From a checkpoint of a small transformer trained on Wikipedia.
Size: 15 layers, width 96, 2 heads of 64, MLP 384 tanh GELU, vocabulary 922, 2.11M parameters.
Architecture: LayerNorm before each block, learned positions, biases, untied embeddings.
Training: a variant of Muon for these matrices, 5838 steps.
Each number is 500 + 25 x the weight over its row's rms, rounded and kept within 0 to 999. Layers, rows and columns count from 0. Numbers have three digits each. The size before them is the row's rms in percent of the matrix's.

# layer 10 MLP down (transposed), 384x96, rms 0.0667, rows 13-27, columns 0-95
119:515538520511505521499510485479520467501515535474490507492511484512480511507535529493510497492509486490449482473497514439462486481549477492497473499508531456514519503485534456514481471503503484529481501513537477503548487492497464501457488509475559520505568531484490457495461523534491545522
095:493461552502496537534464494481504511531478490515558477496485490479482529506483466448498466526445511500539497535498507506517495471526492512496521501498503549441524500470516443508449487506489474487493488483519506497501546526494463531505475495529509532495480458514511495508515485512507547522
105:530491493498500532519499484517472475504448540459494503484468486502510507544502511482528513480500504508464528528488490457492460508472501517527495517468512508510502511519499547508452530490489519481509534497434469507495492525446532444504544512535461525558498510499493507479488529538490488476
092:487497474536514491464467527546500539529506458502478502517502501492467495489481544511506475507527504499446505539525491534486496501542475462467489535495480454474497550495521470473489499459532511526484490482523488500527458516527498523490472556502540485482504516524532491496479469463541504499
085:506466478486468543519554466483510470495527491516549525490507524494473470512438474501527488517544519474496467500492511502462526557525495533521461496506507518460500478528525544495525505485489461517516512461531529511493496490513488449499494475463515511480520508508477474539475516501465510489
075:549484491487527545510500529489480521486522490475519429540510516499529511477517497535490508518505528482552538452482514537493539530495464510485520465507488473484510520497499474490473486487502476506493510489462469468517474526518523516497479478497541491500523513497427517461486451482522494485
107:433497497474495540434479542511529505467507496514516512476501494454492467473473508521537529521491512479507503513487494502524513506517457527556492497461526521511466521488500509540465455517488508443466508478482541440489493518512500493514519518544514513518488489517523507498488518482528512505
093:495484473451504542508505518489514516435510490468518480480489510492514503453504500549495543506496496534546442523519462514519540503494497502506531488495517500514496491449504527508557474471460531493476484507490484516490517489478525497483490506512473441513523479548489518516503443533503504501
096:488501495459473493533503493520531475476509475505492543496525543511522521523485494512495459440474496522456502473497528489482487500485536529463468485501525468509478537484483532489479520488513503513509527500493487490528588459532468533479496507456509533463520472495522529500497481535515515483
084:510501535463496509506500534523476531490540500474483561493517477514470473471466466519472511513517471485466527513495528490505530493490504526465495510474457511539525523518500540503435496495493495489504469473537458501500538543504470500475470512500490505527463516508483539474458502547487537504
096:491528479530458503468488533543537471461513515507483507472528481522545462516487515479515472507482522468511451535527492487516507441478458510497500530449518538471524472502495478501462487517485506519504518486510505482488499494531511488503492532524480526496469532549483491534498510455518549484
080:482490544521503531490491505505528497539533518477540526504479518533457523518493500487491531534489545488497441496514522493494519504514452456523508496505462490499510476483485468473546443534431517484515535493467453480478487530506480499481517546491477477500486501518531482516513498520520495491
084:521534527470501523490551480451526487457492502471519536463493462477521498518502479533491467545481484523464527472451531494480490493552479471495515540502491517435484486484498496491505521489530493522515533513514505512541486497502482511472507469480532491461527501503472516505551488500493514538
103:496496542484546491488517498499523537539524481475491481513503496491463493489523450499499499502503475497470524524510483490468530511507474492532463467522542507485463486483459550470520466545494480512510499467499506519462503511502494496526457507496505543548484489517550544523483502527438461493
095:514517522505488536529501486507496507497517508489538519486478469456496514502476454525540472534478507431511484508484530537526507494532490496504514491532481484457535501506545491491472469501473535516530519454527486559479480528487534489492484560495497510478465502527496501513491481451464481487
# layer 10 MLP up, 384x96, rms 0.142, rows 14-27, columns 0-95
095:542494486492531469494541528484520511512501476535467505534494504511498530499484488521495514505513498444464490500504488493534478515508489511497492521477551457480476535499523496451477505460492532494464467497498463500456515495563457498501482481527494492506485559507538544493533477493496496444
097:519502489469457545466499512509493500471540520544512524501454465542483483519554476506486460519472514502525489491469488537480508478528511501498490482514527493469498513523498456533482511513515488464495504464539498538519465453467475488492461533537520503452507484529508535526505483533494507512
104:500485496507533515494488476502504474503542509528484477504502487514571500467457417493502528504471462513548484484481531516526503516545502489495454495528498510498474464513471501495504503488443522487516507504536510472517529525462520495523500466468501496530502498469535489521497525503442474505
098:508527477522515485524475491493450484509467496491456516455539532518516522499530546511450495483488476499488536494511488474512478466525492502493534495486546524490542466500477459537475536484536543499493457492499489463518497515542497521530506510509482484465513479467468510524519475452517481520
106:517551476489495495488525500498489496525494524449517475419473487524497511481498509510460496516478549471519478510463494531487484454506483524498488509484518466543486468548444503509542503486503513510482504496509505528522483452506531524513510516506486508519511544537510463499503563481486515491
098:577510543468522488482536460452445514503469494498503499496465521526483506521557515527489513460514516517484466465483491517485516440497514470502533513506523458509501495510469478499518553512502483498502472479500501514547488515509522493529508488490510488493475496506483500456541493499482521546
097:508506499502509481487479512499488487471594494475514522506476469509507507494490514484521480532473488502507499537511529513517455448522484507481470480479503472491512521519501535484524525497466490510447545466493483438507472488511545502505500484539486524485505508497569480454495520459493507509
106:538500476520535493539469505508508526501525511529499486485477487499467519498522486469491537509523507531481478486530493516547463456493489515509496558500527522510503534500540484528493489533489472465504483476487455464523448488455498458525510466522471535493531515472487507461494514465540507464
098:526511493505521504464489458477484520516539521457501491473502495504531481528538499506471521479461490466510490499491475540495460453515492489524456471502528486512509498494523521468524543551531519486473532458485535492487505512495487508470461465536501539508534467538522482520484511488464494550
093:511533536512508480519538476502517502506465485524505494481488474541473530508561471502494494514464495495495472464507503493461469489538508509500526525468491438494522511469495517443479529481504500520534489464494499551524510460525535516529476503485527539505497479479474549512469499516549494490
084:503500486530442482501507494493495526457508478545516508530494468475512479528489477509518474470531512504496496468474505527508498480463486542463524513501548517521546500505489514507455503479518485540491520459491545464497505476484490508517482457494504508522499545543525468513572544485478485499
098:519513497497512509448509508510546515483529518504530504531485521535510521459454533480493506494510501453525530538522475467496481468514512469495480477452507497493482473506518507524498531522519517480514506506553491472433458468497498525519486503517499497494420468525501482498469459510483496520
098:509480513519501486502522479467489479465460475502489508478480521491516479514477516465486520525528528498518454476498524513500510463510518517485513543469516463482557545455512485476477530477555501502492523469492574490452488483479530507495547475501493494476530485479515463485499497524534508534
098:467489474480492477514500491512516447487511481478514522511525538509462486469570515499487511532540491565495510521500518485486485460501513515485506473455528534574487498520507528501497510474465527550500464496492520459507480506462464499460516513491521506516514442489504489501520508490488500501